From a checkpoint of a small transformer trained on Wikipedia.
Size: MLP 192 SwiGLU, vocabulary 928, 0.723M parameters.
Training: a variant of Muon for these matrices, 8234 steps.
Each number is 50 + 10 x the weight over the matrix's rms, rounded and kept within 0 to 99. Layers, rows and columns count from 0.

# layer 3 attention query, 64x64, rms 0.0709, rows 0-63, columns 0-63
58 52 45 45 46 63 43 54 46 55 44 34 51 51 39 43 43 55 52 39 49 58 76 55 47 44 49 49 42 47 44 53 42 57 50 47 51 76 63 55 48 64 55 49 48 48 53 42 41 44 43 48 51 32 45 41 49 62 64 50 42 48 53 34
39 73 68 54 52 43 59 49 40 49 41 59 43 53 57 57 40 43 59 66 43 53 59 64 43 49 51 62 50 35 45 50 59 46 56 66 42 49 46 54 49 49 43 41 61 29 55 37 56 63 55 48 65 57 52 72 59 60 40 49 54 50 51 64
60 60 53 34 44 54 64 46 46 37 32 52 42 51 23 44 48 44 52 61 47 54 53 73 41 47 58 53 43 46 31 63 51 29 38 46 50 46 51 51 55 64 63 51 45 69 58 45 53 50 61 48 60 53 64 46 42 38 49 28 51 39 42 40
60 62 58 54 68 52 64 54 61 64 54 43 59 42 70 58 45 57 38 58 55 50 57 38 51 46 50 37 46 49 52 59 52 48 44 53 64 57 62 45 62 59 58 45 40 32 45 41 56 50 55 37 39 61 57 35 51 60 50 44 65 57 49 24
51 69 51 61 37 55 62 47 56 41 44 51 30 64 43 55 50 45 56 40 55 35 52 43 55 52 38 45 58 46 54 52 58 32 49 50 47 50 47 40 52 32 43 42 48 61 47 65 49 59 53 49 49 50 60 64 37 45 63 50 53 59 41 34
34 45 53 45 43 61 39 40 47 59 41 57 46 61 40 47 58 54 46 52 41 48 51 53 60 47 34 46 44 37 57 44 52 43 47 65 27 47 59 46 51 70 45 52 63 55 46 57 48 59 62 32 50 59 51 47 62 52 72 53 43 49 36 65
62 49 59 59 62 41 42 36 59 45 44 69 36 60 51 48 49 52 66 58 41 53 42 49 46 38 34 50 52 40 52 42 58 48 45 56 57 39 73 45 38 43 30 47 45 58 17 52 29 53 35 50 39 33 58 47 43 54 42 49 64 42 45 44
47 56 47 45 57 56 43 42 56 50 56 48 41 46 52 67 48 39 57 43 35 53 50 43 56 51 61 78 41 53 51 42 41 48 51 38 45 18 50 35 49 43 35 44 47 67 81 61 48 55 42 47 53 51 62 44 55 51 46 57 65 52 64 59
62 38 41 36 51 48 53 48 47 49 72 37 46 40 44 59 40 44 39 58 69 68 55 49 44 69 70 33 54 58 61 46 59 54 54 52 62 46 50 62 43 44 40 42 39 52 64 45 33 35 40 56 40 55 49 59 64 54 51 55 59 47 50 41
59 61 36 67 58 31 51 53 45 54 64 75 52 36 58 62 58 54 50 56 44 70 49 56 60 30 53 44 41 57 45 59 53 50 55 43 38 52 45 39 62 42 48 57 57 31 55 49 62 38 40 64 48 75 54 54 28 38 32 70 64 44 41 48
41 51 32 51 45 52 66 39 62 38 43 60 60 44 47 34 60 52 51 40 56 42 51 62 58 44 43 63 64 42 54 55 38 60 57 69 35 62 60 36 36 45 42 42 50 57 55 43 32 56 45 60 52 42 67 74 51 46 49 44 57 40 53 52
51 50 29 55 46 62 61 54 53 43 59 57 48 40 47 43 33 49 34 63 58 60 57 53 48 32 61 47 65 63 58 63 57 64 55 70 44 58 36 39 61 57 51 47 51 48 51 45 55 46 50 52 57 47 54 47 41 59 58 50 38 44 60 46
68 41 69 28 54 53 57 50 67 59 37 45 44 50 29 36 60 35 54 53 66 52 30 53 51 60 46 46 52 46 58 60 39 59 42 53 34 52 53 60 54 66 67 64 43 52 51 48 56 56 47 44 58 51 49 58 80 57 45 65 47 43 43 50
73 51 70 46 70 38 57 53 48 48 48 29 39 43 61 58 62 49 57 59 68 62 53 44 52 57 58 36 68 33 65 44 49 61 29 59 43 39 41 59 49 59 56 65 33 30 48 50 49 60 55 55 47 46 57 54 59 46 58 32 49 43 46 46
56 30 59 42 66 59 65 41 51 47 48 36 72 47 54 55 45 34 47 52 45 55 33 56 61 63 43 46 54 54 46 40 66 62 40 59 47 46 47 63 58 49 63 46 39 53 40 53 63 35 61 67 71 41 45 27 33 53 46 57 50 47 40 48
59 51 43 58 56 36 54 48 69 36 53 48 55 47 43 50 38 54 58 33 55 51 62 44 56 61 54 60 35 57 35 64 41 41 28 57 32 53 37 54 55 36 48 50 65 73 37 56 50 58 50 55 37 38 49 46 41 49 30 52 45 43 54 37
50 48 50 57 54 39 46 65 48 47 50 35 52 50 60 52 35 65 34 61 56 73 43 47 48 52 58 45 42 53 73 66 44 66 44 45 51 58 45 52 63 62 58 55 67 43 50 62 66 36 44 36 48 38 34 79 61 50 68 64 39 35 61 71
48 51 56 55 65 47 48 60 70 49 52 48 55 31 61 47 49 65 43 61 57 60 59 36 46 61 41 42 36 58 54 40 44 47 56 56 51 50 44 58 67 59 52 51 42 26 55 46 64 44 51 48 54 54 42 52 54 50 51 67 48 47 51 63
54 43 45 43 47 53 56 50 63 53 34 60 39 55 42 34 59 42 55 35 53 49 52 48 65 50 27 55 62 68 34 56 60 34 53 42 55 34 48 50 52 47 50 43 46 64 49 62 44 55 31 67 65 62 65 55 66 35 44 49 55 50 41 53
57 39 35 38 46 55 50 62 36 40 41 53 61 56 37 57 42 54 61 47 45 40 47 63 51 49 63 52 65 51 53 49 59 35 44 46 44 46 53 50 57 65 54 44 48 70 48 57 65 41 56 50 56 32 61 66 42 52 70 39 31 50 69 48
45 67 61 47 48 37 47 63 46 64 48 34 55 29 47 59 48 63 45 59 39 42 43 48 35 49 59 37 48 54 57 41 50 50 61 61 40 39 48 57 53 62 50 61 47 36 62 42 50 52 47 42 29 35 51 49 52 55 53 41 48 46 56 46
34 32 39 54 48 66 56 48 43 55 46 59 48 43 41 52 62 55 48 42 53 42 33 54 57 54 44 43 49 54 65 61 71 36 48 48 51 39 41 38 63 55 38 46 47 36 44 56 49 71 52 51 48 55 69 50 53 44 42 52 59 50 51 55
49 54 35 53 53 53 55 47 52 40 44 39 58 45 51 70 58 62 55 51 50 59 73 68 50 51 36 66 42 50 59 25 55 52 42 54 45 44 48 51 34 71 59 46 34 47 46 61 40 54 62 58 56 46 40 35 54 44 56 49 49 47 65 31
53 42 66 50 36 38 58 40 58 41 69 39 46 31 39 47 74 49 54 58 51 46 58 60 56 48 46 44 53 44 53 55 55 58 69 54 32 61 59 44 53 50 39 72 61 62 34 60 47 64 42 49 62 49 47 54 63 61 41 43 44 60 52 60
39 32 59 54 43 62 51 51 54 29 48 43 41 53 66 44 42 44 53 51 49 44 62 55 60 39 33 31 67 66 62 49 77 56 43 54 62 46 52 50 63 29 30 62 67 43 52 44 39 54 41 55 51 40 57 54 48 56 29 74 47 52 58 46
55 36 56 45 43 47 38 50 62 43 53 49 38 73 63 56 65 61 47 40 63 62 40 39 61 52 43 45 54 48 42 57 57 69 58 51 40 60 34 51 51 43 50 60 58 32 37 58 53 78 57 72 43 50 51 60 47 65 38 55 35 39 46 53
53 51 47 47 60 54 54 45 51 49 46 47 57 59 57 44 47 52 67 49 47 47 28 85 55 49 56 49 59 54 39 49 61 44 43 46 58 50 37 52 28 52 43 57 68 67 34 53 37 50 45 50 71 52 56 63 49 33 49 53 50 43 34 69
65 45 44 52 63 35 41 65 63 61 69 46 62 39 76 49 37 69 45 60 58 75 29 65 32 47 44 43 37 73 38 43 37 62 54 48 57 56 46 57 47 62 56 42 39 33 42 45 43 45 50 32 29 37 30 52 54 53 62 38 51 50 54 58
52 45 52 33 61 53 73 57 41 52 42 54 58 51 57 33 45 49 41 65 46 58 44 47 50 33 50 56 60 58 32 45 43 48 49 51 66 33 49 46 55 45 32 70 40 62 51 35 40 57 59 67 55 44 48 57 55 60 73 49 51 52 37 35
39 35 48 45 52 55 25 70 65 44 58 65 40 48 40 53 25 43 51 30 46 45 42 40 39 54 39 62 53 55 49 32 65 51 59 58 39 60 28 50 56 71 70 46 58 33 66 60 47 45 53 56 66 56 31 55 45 42 47 60 55 49 39 30
63 41 61 44 45 53 32 44 53 54 47 58 49 59 55 54 38 46 44 49 33 30 43 59 54 31 53 64 60 67 48 57 42 39 19 55 63 70 61 58 61 37 46 56 53 61 60 45 61 51 44 53 51 58 39 27 62 44 57 37 53 55 43 43
34 47 45 45 55 52 57 50 43 41 38 60 49 56 53 60 45 57 30 43 57 45 40 40 48 63 76 32 44 38 68 49 33 52 56 53 43 57 58 51 75 46 26 46 44 33 48 44 43 55 51 47 58 40 50 39 72 48 31 43 56 30 42 46
52 45 56 49 50 59 58 53 60 44 51 53 49 31 65 44 42 62 44 52 56 38 56 46 62 40 58 50 38 57 37 52 57 57 39 62 43 76 46 53 57 47 52 42 46 44 46 44 60 56 47 45 48 63 35 36 64 58 45 46 59 46 52 58
48 49 49 65 55 52 57 55 47 60 50 58 48 59 58 45 60 51 53 64 50 56 59 56 56 44 46 52 53 66 51 45 37 65 50 51 56 61 51 66 39 44 42 38 55 45 30 41 44 55 47 37 36 50 50 50 62 49 35 54 58 38 52 56
52 44 48 50 45 48 61 42 52 52 44 55 59 60 29 45 54 48 50 60 54 46 63 52 45 54 43 50 48 67 49 69 47 53 42 38 36 45 70 39 52 45 41 52 53 66 50 46 52 38 54 36 40 47 62 58 44 50 58 47 40 49 46 43
61 47 49 48 50 41 42 68 44 43 43 52 63 32 52 58 53 50 40 68 50 51 51 48 45 47 47 44 53 63 42 65 40 55 41 63 56 73 64 60 64 59 59 52 60 37 51 46 55 47 61 43 43 41 28 33 59 69 34 52 60 44 61 39
47 43 58 46 55 45 45 48 45 32 49 53 57 61 52 55 53 30 47 47 49 47 45 64 54 48 44 53 57 36 55 62 41 34 59 43 43 45 46 34 55 58 35 60 82 50 46 47 50 50 45 53 66 55 49 43 40 37 51 58 43 55 44 52
67 55 53 43 33 34 56 42 53 45 45 51 57 56 55 67 47 39 59 36 50 59 51 58 54 47 53 55 47 53 48 43 56 44 61 38 59 47 55 49 43 50 44 66 71 67 34 49 43 60 67 61 48 41 60 55 41 31 58 40 43 44 44 63
48 61 49 50 53 69 66 40 43 37 36 45 46 57 42 41 55 48 51 63 49 54 47 49 53 48 32 80 60 52 39 71 50 49 44 39 37 50 45 38 59 60 48 52 59 61 55 66 44 59 58 58 47 57 47 56 53 42 42 73 57 54 44 56
63 63 52 36 42 59 47 28 51 46 37 64 53 62 46 41 67 51 72 49 43 40 45 35 59 49 55 61 46 44 52 71 31 40 45 53 58 46 51 40 49 45 60 52 44 56 73 47 44 34 44 47 36 46 46 53 62 44 45 52 58 48 54 58
53 54 61 52 30 50 72 55 67 31 49 65 51 50 66 47 43 51 40 56 54 49 47 42 43 53 64 42 60 59 35 62 46 69 36 36 33 43 33 39 38 56 40 54 53 40 52 43 64 50 52 51 55 49 36 51 61 47 48 27 55 45 59 48
77 38 35 37 51 62 37 45 58 28 62 60 60 53 71 46 54 58 62 40 45 61 61 61 30 32 55 46 41 53 59 32 28 33 64 76 45 55 42 32 69 48 60 59 44 45 35 50 61 46 47 54 62 56 37 47 65 41 14 53 47 50 52 50
47 48 54 49 59 44 53 43 51 51 54 40 59 63 42 54 44 47 58 35 46 46 36 45 56 43 44 48 52 34 44 44 48 41 55 42 58 67 50 61 46 63 47 41 55 60 48 36 62 42 40 50 48 50 49 40 60 39 48 47 48 49 42 76
64 56 49 59 55 45 45 61 56 44 63 36 66 53 45 70 29 49 53 53 53 62 53 40 49 53 61 47 54 37 47 33 49 47 39 56 55 56 54 35 64 49 59 59 43 53 45 38 60 31 58 59 48 36 37 40 59 58 62 45 50 63 39 54
39 60 56 53 55 69 39 39 45 63 44 58 34 42 61 51 61 52 65 66 56 55 52 56 50 49 52 61 52 43 39 44 32 45 46 66 51 25 44 49 73 56 47 50 41 47 61 39 52 51 70 41 63 52 27 43 44 37 52 55 53 59 44 60
27 28 36 47 53 45 51 60 56 63 60 45 58 51 49 54 37 50 71 44 48 54 49 43 55 47 67 58 54 64 55 25 45 44 53 63 38 54 44 44 45 55 40 57 40 33 55 54 52 43 25 58 39 57 45 45 47 45 64 58 62 62 54 35
65 48 37 43 50 45 66 45 44 51 38 50 50 76 46 48 61 43 26 65 61 50 55 36 41 48 62 58 49 36 42 48 37 70 68 47 52 50 59 53 38 56 52 49 39 50 55 30 39 63 56 49 48 74 61 53 47 60 55 43 52 54 55 65
32 54 71 51 40 44 86 39 46 46 37 52 47 56 51 39 64 40 45 21 56 60 36 75 53 36 49 52 33 51 49 42 29 56 47 41 52 56 52 68 54 65 60 66 49 56 65 58 40 42 50 36 59 62 54 44 55 59 85 37 73 63 49 39
42 59 32 58 48 33 47 58 60 37 32 44 59 58 47 58 42 54 47 64 50 54 50 38 40 53 70 51 58 44 43 54 47 23 35 60 47 57 51 56 66 61 54 65 46 49 55 43 54 44 50 46 44 43 46 52 75 46 54 47 39 40 61 52
56 50 64 39 65 45 36 62 45 49 53 45 62 55 61 45 32 55 46 47 45 52 45 34 38 52 68 40 55 51 54 48 40 45 51 55 53 68 50 59 57 63 46 59 44 51 59 28 61 42 52 49 49 36 45 53 60 50 44 37 55 46 56 54
49 38 57 54 31 50 56 43 62 49 45 38 35 46 51 44 60 57 57 41 55 41 47 51 51 45 23 56 47 51 51 44 59 61 48 42 52 38 47 46 35 45 49 34 48 66 41 65 49 59 35 47 66 57 71 51 51 47 51 53 62 42 51 56
40 36 30 41 56 54 54 53 37 49 54 58 56 46 42 52 46 58 46 56 61 48 34 56 48 44 41 48 49 33 50 53 28 62 45 43 50 54 51 44 38 54 67 48 41 64 44 49 71 50 54 29 55 54 46 55 41 47 72 50 38 47 55 43
46 49 41 42 42 37 65 55 55 60 62 39 69 42 60 49 42 56 42 42 59 43 61 60 44 45 51 45 55 49 53 60 36 59 55 38 56 58 28 39 69 56 64 36 51 51 53 42 54 30 63 52 46 55 30 26 40 37 51 50 43 52 55 44
54 58 41 65 41 53 54 54 43 60 52 67 31 73 62 32 48 43 51 42 52 45 52 51 48 64 49 47 53 57 57 57 51 59 41 52 50 55 39 57 36 46 46 53 57 57 43 57 48 57 42 72 64 52 31 51 40 49 46 52 60 65 41 50
61 57 58 61 73 62 58 59 47 71 57 55 46 42 45 53 64 67 42 52 50 47 31 52 59 50 46 54 44 58 81 47 48 63 45 37 47 56 63 37 57 30 46 40 33 62 58 28 43 51 41 41 38 55 50 63 61 33 62 44 52 45 64 46
35 40 39 33 38 56 57 52 43 46 38 37 60 61 65 50 77 51 37 29 53 37 58 45 46 37 61 46 63 40 37 42 56 55 61 65 45 53 59 47 69 57 34 43 37 52 40 45 49 34 55 48 52 43 46 61 57 54 57 62 41 52 62 53
39 55 57 50 60 29 34 43 44 40 49 59 48 55 71 46 55 58 46 52 39 37 58 68 63 46 49 51 60 50 56 35 47 47 56 42 42 43 52 45 70 42 68 50 65 40 43 47 37 44 54 59 51 48 58 38 57 60 58 43 55 66 59 53
62 69 43 45 53 51 42 51 54 42 51 44 54 37 46 65 55 49 48 38 55 41 34 49 60 45 54 46 53 56 63 59 70 63 40 37 45 32 40 23 31 51 50 45 47 60 46 47 37 58 46 46 62 40 34 56 65 51 49 62 36 46 42 54
39 42 43 45 48 44 56 40 81 50 50 68 59 49 47 43 58 27 59 47 47 47 48 60 59 48 39 52 58 57 45 52 39 43 48 40 52 50 72 33 59 50 31 61 43 57 61 42 42 60 38 68 56 56 61 32 50 37 41 54 37 51 35 38
60 55 62 56 55 29 33 55 54 70 53 56 51 33 57 53 36 65 51 56 39 69 60 59 47 47 68 24 39 52 59 67 45 40 49 41 37 77 21 62 57 60 54 57 36 50 62 33 76 33 44 46 35 58 39 45 62 58 39 38 57 43 52 35
52 41 46 62 26 65 39 47 66 56 46 52 46 49 56 35 60 51 59 44 46 69 55 39 50 26 43 37 60 35 44 56 69 42 51 40 54 46 49 29 62 37 23 51 50 43 50 42 37 57 53 57 62 56 43 67 49 62 51 46 47 66 50 38
33 38 71 56 44 34 55 67 34 40 49 59 52 53 38 34 47 40 51 66 50 49 45 29 41 38 56 54 75 60 57 40 48 48 49 52 45 63 59 48 49 50 49 53 49 62 50 50 51 46 65 35 47 41 39 65 38 60 51 38 37 60 45 45
55 66 56 51 51 76 57 38 46 58 73 56 67 43 59 53 44 41 67 38 59 40 55 43 55 45 56 32 46 52 56 41 40 57 54 48 39 53 47 68 33 57 57 52 51 46 57 37 66 41 54 53 67 33 57 55 58 44 52 56 40 42 52 56
73 35 45 57 64 67 34 47 75 44 46 54 58 57 44 45 50 67 46 62 56 52 41 75 49 62 48 39 34 24 60 54 47 46 60 58 44 54 81 65 45 39 40 59 37 53 54 35 48 47 48 42 62 61 53 36 43 61 72 39 44 42 62 57
# layer 3 attention key, 32x64, rms 0.0703, rows 0-31, columns 0-63
51 50 49 50 49 60 45 35 46 37 37 61 46 53 48 45 50 53 52 58 33 36 53 41 52 58 56 65 48 57 28 49 40 45 57 42 60 32 52 37 51 52 44 38 45 57 56 54 46 46 53 52 50 45 62 49 32 46 55 51 54 53 56 35
45 46 42 33 39 62 60 36 46 46 59 51 49 56 44 46 59 34 43 49 45 42 50 55 63 57 44 47 66 43 57 49 60 56 40 50 39 64 43 49 53 34 47 51 47 61 59 60 46 50 57 39 56 44 51 51 47 46 59 55 50 47 42 59
37 44 59 48 44 51 48 51 51 48 51 51 54 41 55 67 54 42 66 51 63 45 50 44 60 47 60 48 46 44 48 56 39 42 51 58 55 60 56 69 40 46 40 58 62 47 45 54 44 44 47 39 40 40 50 47 39 55 51 69 39 59 47 51
50 53 62 62 49 50 36 58 70 39 38 47 67 52 52 57 30 61 42 47 76 43 56 46 38 54 53 43 44 69 37 47 44 58 30 45 42 46 36 59 58 54 42 61 44 42 38 59 38 47 40 57 41 40 40 41 51 64 55 39 32 66 61 55
50 40 51 50 56 74 28 48 31 49 53 40 43 56 49 41 52 39 63 63 56 40 41 50 71 41 52 51 55 55 48 38 51 44 42 53 52 52 58 56 46 31 54 55 49 69 41 45 52 54 46 48 45 57 58 63 47 55 37 53 34 42 52 54
42 36 29 44 30 58 49 49 55 57 51 51 49 57 54 63 58 27 63 36 38 57 47 54 58 44 57 64 32 54 41 48 60 51 48 48 33 47 55 55 36 40 38 44 54 46 44 51 52 33 61 38 42 46 41 47 44 55 46 61 53 49 40 54
29 44 57 36 43 54 59 46 43 47 61 46 42 52 50 50 48 42 59 50 65 51 46 56 72 58 54 36 34 48 38 48 50 43 52 24 38 38 63 64 62 65 43 48 62 59 49 46 52 42 54 66 70 46 46 59 40 50 44 46 53 44 36 58
53 50 40 59 39 42 62 45 65 40 52 42 44 44 41 53 69 45 47 39 53 30 37 62 60 43 65 47 66 46 48 52 39 43 52 59 52 33 52 63 33 65 61 54 72 30 47 43 58 45 58 37 62 51 60 33 46 44 25 53 57 41 55 53
42 41 42 54 63 46 61 63 35 47 60 56 57 56 34 49 52 72 52 49 69 52 53 55 45 52 54 51 41 41 54 59 54 61 56 35 52 42 51 34 46 54 61 32 66 44 59 50 37 54 42 55 51 62 54 51 61 62 59 57 53 45 57 55
43 54 54 56 56 51 68 51 48 35 60 43 39 66 46 49 41 40 67 50 39 31 44 49 59 64 38 46 56 57 67 56 63 57 42 49 58 41 30 69 49 40 57 64 44 54 48 35 39 41 75 51 39 66 51 39 49 34 45 46 53 58 74 41
56 49 40 36 43 52 55 38 50 52 42 59 55 67 61 55 75 32 77 48 27 40 50 64 59 43 38 60 64 60 49 43 49 41 61 52 40 37 67 50 43 46 42 66 64 64 47 52 40 56 60 64 46 74 79 46 44 40 52 71 53 27 48 57
40 53 50 62 53 63 55 60 54 64 45 67 55 35 40 61 30 65 21 59 77 62 66 31 25 56 51 47 50 49 49 39 65 42 37 49 59 54 54 52 55 41 44 54 34 34 58 52 46 27 59 46 41 42 45 45 34 46 70 35 36 53 79 28
64 59 47 57 53 23 47 53 54 35 42 39 54 44 29 52 49 61 41 53 49 50 58 48 52 50 61 59 45 45 46 54 56 51 31 47 49 48 48 49 43 55 34 49 38 63 67 37 49 57 36 59 63 47 58 45 41 60 50 51 47 58 59 20
77 59 41 48 42 55 27 35 50 59 59 66 55 58 51 41 55 47 56 49 49 41 55 55 58 56 48 55 45 60 45 65 54 53 40 37 61 56 47 45 64 36 51 31 53 62 37 42 46 51 61 55 64 48 69 63 30 57 32 68 60 49 56 49
43 61 39 59 56 24 47 53 48 55 64 61 57 51 32 48 42 65 50 39 47 53 59 52 55 44 51 43 35 56 67 48 40 26 45 57 55 40 48 52 51 69 40 44 56 49 49 56 66 46 55 53 39 37 52 60 55 44 59 59 47 52 41 53
64 55 53 62 53 54 31 73 61 58 47 39 51 40 44 37 56 60 48 82 53 55 58 43 43 54 50 49 45 27 57 52 37 61 56 49 33 45 57 45 41 66 51 54 51 55 50 51 39 45 51 74 42 36 47 59 49 20 45 51 54 50 63 63
44 52 72 64 61 40 49 68 55 46 48 52 63 55 42 35 46 52 53 43 61 51 42 37 31 43 50 45 50 35 58 45 66 61 60 39 48 64 61 42 51 43 43 62 46 50 53 53 47 52 29 54 50 52 39 38 46 43 53 41 44 57 51 42
44 54 64 56 41 56 57 47 59 52 32 46 62 47 31 75 35 52 46 50 60 47 62 49 42 56 50 55 49 45 55 68 38 41 56 34 58 54 43 63 50 51 47 49 58 60 44 64 60 57 45 41 44 34 49 64 64 56 52 67 39 52 52 42
46 56 47 26 62 66 46 50 56 42 38 48 56 40 60 56 57 41 60 37 56 48 62 68 88 52 54 50 51 45 45 45 56 58 56 54 51 55 33 64 47 62 41 55 67 41 44 26 47 60 68 65 54 56 51 57 60 44 37 60 60 32 32 64
53 34 47 62 57 60 45 38 44 58 47 39 58 45 42 64 50 60 52 60 47 45 39 56 49 52 48 55 53 49 52 30 43 36 77 47 34 42 49 39 55 52 50 59 54 47 61 63 47 48 38 30 43 59 52 59 64 38 49 56 50 53 44 46
59 39 65 58 49 37 49 60 52 68 35 34 51 58 51 46 43 57 40 44 61 73 52 34 39 56 44 57 59 22 47 50 49 47 40 38 57 47 36 38 57 48 49 52 46 46 62 52 39 37 62 33 62 60 47 58 54 44 41 60 37 57 60 43
49 54 43 50 44 52 50 52 43 59 50 43 45 61 36 47 53 57 65 45 61 32 61 53 46 52 49 71 60 40 47 55 48 61 50 49 62 57 50 36 50 52 58 51 51 56 70 52 68 47 54 55 31 64 48 54 40 53 42 36 42 49 38 46
56 36 43 73 65 44 69 34 47 43 36 49 40 42 60 38 41 45 47 55 57 54 61 50 27 49 53 54 35 56 69 54 57 58 46 45 55 68 58 62 49 60 45 52 48 45 63 76 59 44 37 55 38 54 50 77 40 47 50 65 54 58 51 60
40 67 40 41 59 56 47 32 56 60 50 52 55 47 33 64 50 58 38 53 51 50 59 46 54 58 49 55 25 34 62 47 68 45 44 50 29 41 40 39 49 42 67 60 49 58 39 40 38 45 43 40 55 59 44 48 29 50 67 48 61 54 55 51
50 56 42 51 54 54 41 42 29 65 56 62 38 31 50 41 47 39 63 53 53 43 44 51 59 56 33 63 60 47 39 51 33 41 46 48 44 57 52 59 34 48 56 46 49 53 36 36 35 39 45 60 37 62 55 37 49 47 59 62 76 42 26 42
50 58 41 36 49 58 49 49 27 44 58 53 35 45 54 51 60 47 51 54 45 53 53 48 39 51 43 64 49 58 53 39 59 51 34 33 34 59 38 49 44 57 73 24 48 54 62 48 48 46 53 49 56 51 77 61 59 57 48 39 47 58 43 58
46 46 54 64 52 37 52 58 53 68 69 53 50 44 46 62 49 54 53 47 60 40 54 38 45 27 34 53 67 55 63 68 50 59 41 42 55 61 51 50 56 44 40 52 48 44 52 46 47 46 46 64 59 39 43 42 45 55 48 42 42 65 65 55
44 47 40 29 49 62 51 29 43 39 51 64 46 55 58 58 81 31 75 46 20 33 41 61 83 36 37 63 50 30 48 58 42 48 62 55 52 52 63 54 44 52 44 44 60 65 51 45 48 42 62 71 74 51 61 52 45 44 35 61 42 43 38 62
25 51 56 59 60 45 49 60 58 64 38 50 39 56 39 62 38 55 35 49 62 54 44 58 54 49 26 41 36 50 52 47 51 69 43 42 68 60 50 46 62 48 47 56 35 49 58 47 60 36 46 53 58 39 61 48 56 66 45 61 58 39 50 50
51 35 54 39 66 65 55 36 61 42 55 52 60 68 59 59 51 52 68 41 61 50 57 57 72 51 39 61 55 52 36 47 39 41 48 75 37 57 65 49 36 65 50 28 55 69 63 43 56 55 59 29 42 37 58 54 50 46 36 53 71 56 48 51
57 54 44 54 61 37 61 55 66 50 63 59 61 49 51 46 55 50 48 47 55 50 40 43 34 59 47 44 51 42 46 42 56 49 47 48 38 72 46 38 44 41 54 68 47 58 51 65 57 51 42 41 61 43 50 42 65 37 33 48 36 32 54 32
64 51 39 44 44 42 64 53 38 66 47 62 42 62 40 40 46 38 65 51 30 43 56 61 76 25 52 53 62 67 49 38 46 62 33 48 47 33 32 54 32 55 59 70 52 55 48 72 53 63 50 46 60 46 57 52 32 44 63 49 61 40 39 53
# layer 3 attention value, 32x64, rms 0.0702, rows 0-4, columns 0-63
68 65 51 50 44 38 38 51 51 46 46 41 45 34 47 64 52 63 46 43 46 58 45 48 57 55 60 49 64 66 59 44 62 65 51 51 62 48 44 59 51 41 54 56 47 47 53 39 46 33 63 33 47 64 42 64 42 33 50 37 61 41 37 50
63 48 52 69 51 57 65 55 51 39 47 55 47 56 40 60 41 56 44 39 53 33 61 50 58 46 46 63 52 70 60 40 66 47 66 49 48 53 46 42 47 69 46 49 55 43 54 49 30 59 50 43 43 59 44 39 62 51 65 44 56 31 57 76
50 40 49 53 47 61 42 45 46 46 37 56 58 52 51 50 58 51 45 71 34 57 42 32 43 40 42 54 64 47 59 40 44 41 40 62 47 58 41 69 46 46 62 49 77 48 67 57 29 36 44 43 54 47 63 64 57 54 48 49 49 44 50 50
56 47 51 53 68 58 60 51 51 71 37 49 48 41 48 58 43 45 42 49 50 53 45 56 63 49 50 58 59 46 58 58 53 62 58 50 58 57 58 55 35 43 59 46 41 58 38 55 54 60 48 30 45 49 52 53 55 22 35 70 47 61 47 59
66 32 41 37 35 64 57 54 21 71 74 46 49 39 64 51 47 60 64 58 54 55 43 67 55 52 51 48 30 51 57 63 53 51 53 48 53 44 54 58 32 37 38 36 43 62 44 55 45 45 52 75 49 39 45 55 44 36 60 42 54 42 56 49
# layer 3 attention output (transposed), 64x64, rms 0.0867, rows 0-3,32-35, columns 0-63
40 57 38 42 40 20 58 41 53 40 61 53 55 61 71 56 45 56 42 49 59 44 40 43 59 52 25 53 57 42 47 39 54 56 49 73 63 68 39 52 42 54 46 58 41 29 40 56 39 43 36 48 55 46 42 50 71 29 38 59 30 58 34 44
53 46 49 42 42 50 52 59 40 52 64 56 49 50 53 48 52 66 68 48 49 47 27 59 51 77 36 42 41 42 52 42 41 52 39 24 46 41 41 50 48 56 53 39 50 58 58 65 53 46 36 51 41 52 39 52 70 56 60 38 57 31 46 43
59 43 62 63 53 31 51 65 57 63 54 46 58 44 52 59 41 44 48 33 58 43 43 59 43 50 54 44 44 41 44 53 47 35 62 48 49 52 42 56 40 46 56 48 37 55 42 41 48 45 50 44 65 46 66 27 52 45 56 49 56 40 63 54
32 55 43 47 36 39 53 53 37 53 45 42 47 40 45 42 50 65 47 67 35 51 35 54 54 77 44 34 46 62 43 36 38 34 49 55 53 48 52 57 53 63 52 68 56 49 51 59 45 44 59 41 52 41 42 40 50 50 58 44 59 48 46 73
44 49 50 55 47 75 44 57 48 48 54 49 37 39 37 48 62 47 55 68 48 56 64 56 39 51 69 65 51 56 49 61 44 59 28 45 60 48 47 45 56 37 44 38 52 59 49 47 52 53 43 48 52 48 41 52 34 63 47 54 60 53 56 60
54 46 45 45 49 49 49 50 52 34 46 54 44 35 56 55 62 33 35 57 47 66 52 50 50 35 52 40 40 56 52 53 61 53 61 76 52 53 53 48 59 43 58 63 48 30 39 33 49 46 70 75 56 51 57 42 25 57 37 67 40 74 39 57
55 65 30 40 64 48 46 38 29 37 54 64 29 55 51 46 42 57 57 54 51 48 72 50 63 56 56 57 47 53 54 48 63 56 29 31 62 37 57 48 46 68 59 46 39 53 53 71 66 55 65 44 41 53 42 57 44 32 36 52 57 54 33 48
69 42 52 49 68 52 46 41 65 39 39 39 46 52 50 60 59 42 47 37 49 44 57 52 31 42 31 54 61 45 54 53 37 41 40 48 49 43 42 62 43 43 53 53 50 53 47 42 55 52 48 53 51 77 59 64 43 64 33 38 57 59 56 30